config.yaml
num_hidden_layers: 8
hidden_size: 256
num_attention_heads: 4
num_key_value_heads: 4
head_dim: 64
intermediate_size: 704
vocab_size: 976
hidden_act: "swiglu"
norm: "rmsnorm"
norm_place: "pre"
norm_eps: 1e-05
positions: "rope"
rope_theta: 500000.0
rope_fraction: 1.0
qk_norm: true
attn_scale: 0.125
bias: "none"
tie_word_embeddings: false
parallel_block: false
init: "normal"
init_std_qkv: 0.0256
init_std_o: 0.0
init_std_up: 0.0256
init_std_down: 0.0
optimizer: "soap_variant"
learning_rate: 0.00617
beta1: 0.95
beta2: 0.95
weight_decay: 0.0
lr_head: 0.0105
max_grad_norm: 1.0
warmup_steps: 43
schedule: "wsd"
decay_fraction: 1.0
decay_shape: "linear"
final_lr_fraction: 0.1
batch_tokens: 131072
max_seq_len: 1024
doc_mask: false
z_loss: 0.0001
train_tokens: 330000000
max_steps: 2518
dataset: "wikipedia_en"
Each number is 500 + 40 x the weight over the matrix's rms, rounded and kept within 0 to 999. Layers, rows and columns count from 0. Numbers have three digits each.

# up: layer 2 MLP up, 704x256, rms 0.165, rows 114-122, columns 0-255
# down: layer 2 MLP down (transposed), 704x256, rms 0.151, rows 114-121, columns 0-255
# gate: layer 2 MLP gate, 704x256, rms 0.164, rows 115-122, columns 0-255
up114:516535515529481541473459480421490482541464476485467537524480515481477537525505524475557463533521483540510591530484518536497475515509532532449569518482484537536472441463418542474511497516492534472520572507497466577532572424542450475466499535462492475456538510489466489502533547551461570473529525525475495534515553506516482477497482523552521583491478480515474497526439442482523509445455462474495570491446527485497422520434440505484498494451447479491517560507480501538501492526521497481539567525509415484482513465512456516555455545523455475474491495454472537552480564505470590491463447562498483473458541471506524559454471538492467541468543503482530413486539570522494499524480464516490489538474509474513508469442579501537531504516483487521415530556560554474528512433567487
down114:472467403502507468502472499560552532488496509489454496445522439524546504551528442488508508521500482521481511443484541514442593587552557482617522435466466513541504509461507492470554508406468504423538512503563428517465458451477452429544509446501513476505493482494480501495504556504495566521468508471537491528505508498497564493485546503479558497462535417550542506530546470407503463433452445452533531473505507445544519469586418488520530515523472535516517526548553516538505531496564539527548510503451467510485478478504458517439555491501486449499531494524474536502507491461573536536534493531477563551464501473512483537516472523495452508511470553569518564502510472510492553489422443393486513487497439522598529452492420451560497517575439508488516458507557539499458484504486443
gate115:494482481461528464529503562500448467461501544576437389570484464423502504516538452474480460474465560468493527538533451486475493430573502476513466497514456517496371442485535410455464524497469528449479516508549527475529573466459516459496494516495474482599492523512533526441551532553552531553477499558504463524535473473499462477509444509469427511514495467487541473496490493469547548550457546538555529533583535533489478554526536496499552458482495486467499540433416494522466554492485477475432522476538463487501553539518507504483524473502557536547566530517451431547413485589468522533440549482446519508454545453473527441501492471467446505488463521453463540485492475478449531568486504506427576508485511495487493491552464488581555515524495487482489504521499550540516525561444555
up115:542506441545536555500443488531527492512467505478578467524465530524453471499528426478508507442511550433518566513420538536449487550465465443442535479463493475611500462498427523484463537486497547439584417461481456510464520506550490507570443547511483605448543573542508494511521521484532413509493490537499499576418431496512448456526548508451532486535500498560512458469500502545503534510548467524560515517479431524462516495499508474444537479509474479517497579537512492497512491493475483514459522583512447496519481428566549521552571586456525481500486517461515525588531458622426477568507563462426525489502447512558455543431549440451488502507517506476486414445530508466494445468460510520448474615487515562521514519433455457478457440417506501458523532526531584455401515573501468
down115:514437521473488462467538510551539491455573446492489590447429477472513468548457546419535469500532453527509524512480538536494457542520464522538537492433506493538502423518534542421528497496528455526517467521383496408549523520475489510470486517502533511502445515497485369544485500464443477469480503482434571542531446545523504460502475488434566435567443482536479428500510515440512573499469474507472525480472580519544535484561483443429502487527444528487475487489511484506469456452469537605524485498561429426530518470556506482501465529503512436561496495514510467518522559569520386519533452432471497505478462536459509515479511605484499455474528541532541539464552457500553492498521581559576524401512471543467463470508519484418481542496490521527516475513463507518534503570453547
gate116:516493537609519491452592550511506454494466536549507524488459491471491509511424402532523417445503539459606435467513539536478593532531436493493442553488464519462550501534447539443503433475520420420547523446487499574466449457503423491478536504528545494438491468505537521510432501438478496430452465464566509488463406499543497568542480522517566447471501568510515529446473482466506469554524456464422497541491505506506527539520484571480458484566486519521559465501530511426560427607399483458522475478488400531489462537514548533515528476490578483521488533506449484475517562484536500483527470452511526511501516488554449517499465454421508547550500469496529481520450524510451485433408474382516566463481470521503445513523498480525442457463503461493551494448577462501476555555509474
up116:489542488498448466561422550502449508522547501506496467492536520498480368451510540529503562503511464478497565461519495455575556568478494516498487427440486464458469470507513529481499482522517572557465543508458624446577496427438640579569525457479533452453517504483501439431450480526489506533566472522496420487486469505487443472500458529508467483468474508477526551503482494468554582498486445467501448503443492575448512534474478522583531509356451504577548524438521501580504533474493540503489427612469372546516467509442459557572480548460561477475477485492485523489500469454428512483483532430523516526503469487538486549490498552495449503507547549542468414467512479514491522560480473438485484431465498450533467497437502543487508502526505479457565509531523523446557530478520479
down116:512555583510459518536572528478476571441488472492481469456570513539464543519430403424485478528489476494467492488555571583536435416489479482550526417447393528605464520520503500501455481465490532576507481471510547504529484483514534500492604450492499499532535487576534516419525510511515565494494478483532518482442503488572550519484554508537547560536482487498571461463555542490565573453529425456499507546491544450499523491583498513536515538454527582517548523485485489508452484513497492489528464509455440539520578494496499521581497489557517457470513482485506464569427485547568514535496456434494515523531477547540522502474513480523508471466508467520474499504502545550567457463485454509514453565512531491500377557535507569466533597537513521523501481593564512436527524537538498
gate117:460536480405510495579443521494547491473480484525582455462451527491559489481503412517516447479567519491494465518495432471498463496526524460522479587519482500472521491498523444547474512482559511480442483431534465542449511437466455511510512505485465509492483533504456477528499551516538521516486475524500591536499520518490505488452455564519565503481456487489424512536462438541489552389566533481477500455494493530531498555466499510468506517528499487475424547506449472465475487456507471502527546526458480492571576396490471473478481498434528514553476517508466528493507495466550531433415543498535516478511481486487424496507551495479494462480448458423533440506451542394536498510497420507463514523552517508421494547510544527521512501540540531460497508577543551454535464528578415
up117:520445445517553539580465492498496451458510484555510488556483470534482528550539411552509499526532455480454556540468459458540548451516516493485528542531530489522505567469441461473515510543467442431593515523603479546495526513488449547526529532499563526523528468486512501526511448480458465444491533486492541474551501539508470487495516550440499461515475495450492475483499542483457494544580504441408536525533504515561550507585578481472492498541470482507562552498574540512465469507492451500537540512516491472544509556537476505506497524489466507542552543485547523526496523464507445536474523549468495437489500545518482520512576515525525495468565438496453492503419443506493532507568498450454499515491472452514471558533469567537512468491512545449542485565485462463581425493485467
down117:526456490469521594497439511522454491457485535549516497514523509470534509562467482550512530562498554473526509504488546506504449510468460463455492466516513528511468485465510510504550490527471463537499519528526451461469501556513448510463513497489486541561451528524555521568443490475498518502521442479507547564440536563492483499518430547570520530472533409517503461514441506510541526493489486488456448470527513480555492537458548470445402484500575491471512482449481497488526491527577532518489499526480567479516571478530522514497527486508559521536446486585519525566481472487514515499466492422550484481464541456452466457472549458521629479445520529524456443490532471437466444512469469472429579483522515507468511502479607446437440611483465499499544497462519529525483487494544428
gate118:548530502514451510487458506479460494492609465482463505489500474455455527526470598463459522494533525474427543399492483494499541495551513470528558446590522491517500543502499520569520487586469457498515490469562524503540499497442491514570434427552463490496508447510582453506521503588468487512515504608493550538530512477439471490472505455589511550544509523514485482513544438452461515482466511545511544475519467485514543556460547602464500529384435526511488539453459539515466497451496516443570483514440515508503495531488506521520509479460484521499541476545396469463483488499529496521501495531509485468468495455523531450480560526433463521517517537524422503463526427486468477461493542471551558502574496510518488540480469550494468530410492508505436517484504504520541460474458560
up118:476539501502516521549510482492495529424504506517478531575526493526543452535500510461497552514494474531605462497464430504562425524522449534473497464460574465505554497553560518473447514515553496471543478506396473475476546537500537445506509566438479464435523454387460531493483493476460441499476434468567526406510511460467498549523553587438443526508460496498494476515417521497498516455485533524438522507486487500529527548518468493481520533557509523521512486468524447499462566487491504513482558542463485474530494471430554468580491543502511469491543552522507541494560479480478568510500428489480515487549496489536509504489535529521466455475541551520505554491553595451539448507541442471511480541460466481564499546468487586534530436501536489474526479579493506478557590504475531
down118:535509489554458491429504539544577500478449519514497528504419482508551569505488456524471531485457511571502510514561478466470517443458490530525423529435494500427488507481509486478489485416483522552448458507516522462477507504555444475566431498445527525537470535487491476477462526468506475435500468490467456492456437523567550464468440552467507508467659449474491511554423471544492508542502517524433432532554520452516517516518471501523540550562517445471538600462477415450523490604533546520455414533514456514429471467482492471543504514520532519529476465465478436514514481509484526556502539448579498494432439538419498472465504511500511456513522448473583556456568508576479495516498515532440464463492491438511558480492490505440513533513523472493603478562446491537501477504497522
gate119:443537507528443492488448484452561557486524585537537510504445519475594592503529503484533422483556493495448525503465498520484385479479518495433432497438502529514491517470530524511458492499426507472496469525561506472496515512520515542487484420554518572544490491545554542510492482527492533557485496471510526527505412455504537405490523518511510458498560522503518535479446518513537508548499483522502547509459483460493530546539539579479551497461546417524494447470397544461489498498487538530531544571480489539555499499464527550504452549472451497512518526547478477467460491525548465563444436488495501462516513503478539538490481534529540495494556552448498547490475528488485593535480475523562477470534509461538536569463513535511466506517500557485521494552532515477493456483463503
up119:456531470537463482463536527475537561470483492523446515554489494455517527460566520491604527509525472505448443476499483494505448477509540572482461504427534526501485473456516561527463523466419517454521479501514439480488561516517490508422505441473512597519472530529493475493531448533502562568491503492493501517497514480516546497562506516506494460553512562546501509529480475496570498492435476496500533480476547483458449490532517501535461496431484524515556473490420463464516507500469567516491484505483534497615535523478507571468441521462488495461439528439531485464535493516553498554477455468543495433550510519430488551548515499560505500518478504478499531543469499494501555447455463550513502558538529486547529565417525517518440495566565533493500503550550495518453415471466534
down119:495561469379519515515491430533532555470499548467502527521516515467429490483528473539440508533474515518452507533528495487505507502483479472451443445532558436510486498540540482502501520493448422562534545540559492478493498519436462488445525420583490544506452577493490502493522552440483527421524484506441484542521489471509588439543526487475483492505435472472458568482549487542474535582471469489486470508490494468571490567568482461447542493503479507434471540447439514593615472477498476557493536485519522541502526451506473445529496545445454514478482553490480550424531448481543566512496519528453494501445453512548472496561492523489501502463556487441491494506521486487489504479531513494451532484578515466632509515467523524438508464481547442534531548499456544507519524489467530
gate120:533456488471486499500487474521453505562460488483448488544452492510470529529546517454495526499508559523518540467540458465475542496492489454541481427542480522572520507482443462503513524459446540456460504478560464546435545539473540502485494457500526449489475498536518502517487518492466469473608522538491455464534507518504500592455565509581438455602508513544475477580545460444557468512470556441493510454501507509424499474487459518498513453497523485547517555517563508537508478484495448534507588493453535550446469534522560510518462521503580547471548572540575505583451470451486518536516543471539501456516498439535518480503489469508492502477500472515459473515526522438518450510583454435527504474538539526481522579551504503556569533516508511546469549466530523542485535524574552
up120:494502469451458469478517477565500501515464478487509520457477498468503494473514505500474483486509506549519488459522523461567508560497565505526480557505461486460497492513526513532499433474500539426482539467478497520466517509507516533468431521485532485552508515469458537548488534495483551506459447515476499525567495554462452543455589534515545524528548457527543602478467445517441450540550535532528525545443453463525568468539556497430452527460518530511540547496502561402540531507524446514511540480566450511512515549466481567502503428489524434516517472501458542503481504519497479517516488471469523503427499476558545502567558470576437549514498486422525510453409465495494575510524451539597471484459573493503505560511517507512542431446497504513539529531504422484485444454478539
down120:529512483589503497517486483520511426482521515469488475495518496472587517467477513493460503470437518464490470430475476432436496487455520489540474474519446502510526525462500462565515483517547559493485528584490542504520421527535459516515450551513516491536513501471507468508423502586466550458458588459486519524498515540449610452517508514460540495489520474517536493513487595549549524526583548467496525477482494557535485453532482535564465491540432482504509527488502546516482485467470496444468417485376545459520470505528497498485433471473440500552524503528562457473419508552524469548524540491517453498476441536493530461436543514471484474550530502519479444520548419476472544436544475499510425485485459546507485489553505531466479579491501498563412492396571443556530505447524481
gate121:497522546432484517518484510613515553546382474467520462553491446503594424480601444605507419555462482472517430523489446534551513475533491513451490466506499543399503475429553454559459533524450466464468584534541486602532502574451480454475509555510436499463441525467452548476478562466501549433562532491470491546546514577538529473580559519472425545467513511504523491509471548592534464509587498477527440567486534530529507492518444445491499475487522531482528527490437466535535528479441528447468449459474381541521584516557534536537422574526545477519517506467489455526401552437500470474564405489463498557448536509519480475432442513487460529450431523504514550493487535440480422481501540492436476487496489507518537514566522486502561431572644503513468506490514495530441530470555493
up121:528520562406484527433489467515578504499487608565523521535512577484438482535571514524532413494510451488521488570539497442503501509474504499506630471492548472476428535525581527496449556414464449596508537420442444505515373516489484478586582553553498569507511546487433530480510515423483533543511546517517481536383485565475453415465507479542502522469600473473481556551499467500549493433539476481546431494451528525424482453531498472505512521601450480501473508483421451474521461438467518422479516500476450535567515555557539510553473561482455505439538502419514434498422506411487480546502433446546515553551571441469511459514585432517526465545481585520531417567514546434485509489466491474481477458501530518519417489566526503437480470433468511437514524591475531445419466463566583
down121:470521481418454477480513526581555469481498542529564461539575441470512518505509515572514507497492475439498457492554556567530509493561500463497547506414584555428602488491548505534474459466464433468517479509516507551561523581472569524457485529525488575474469426526441550477489519536531554508486499531536500473509538493503514446559488554486467530484428494467478448473474549520504426510445522478522438528487515530573549493504466445450515521472461460411478531480456513521536494477463430492458536540489463487530481524544508476564503549506547552559506450492586515485459505439490481551490452523425489468481478517450579551489459527521499577544486525525498452451488501532480473498422479570541470484515508509528484517509518507500501432526566522457469557459526463522476544535555542
gate122:502421508479512493561506484455477538442563443500465483488561436531424548484443471546426475489530475408553497482507484519535499467512519507417547534487517458543502507543521522494511560520485528485511477468483449479553519516556521427507604513520609483521380510458499476503503449418446411413446491568515552422497506429534567462477486545448532520496472516447495466479508516475461488469435457467440541454452503434507439512513488569531531426446492507441481529502516462530487518522469490492510602465457471507522542522516445522463465444472548521518473486521495440479511476482466519468547491508531467519569529462509512572464568513479493512523448508533521525461485505464455455515465583519500509488475445513480536524471494501537605557471516520468474495551511495512482610473574547
up122:500512526471505514540497432523556497518459541512447464431530454503518458573504471564494501464522525436533497416513513523423521499481489545488553519470484496562442511500567515534499469482524523581564489531440466544459515570510453508442459518447459550547486604453520564477456486464544488485525465490420524465488503534559455527530491475489452434531526593570480449495501451501523537504570417511542426540544464489510517471510512492471504450557498501527507436587504450546527511489498581515522480509511414457473513481518560563487521515557523502470543500494558575556442504427499484517542479467567477466543556454521461478511519580450542533449518558563486502466468449392492461502506534504498601503562489464550537457440501540449551494583501465461495445538525538513474448529491521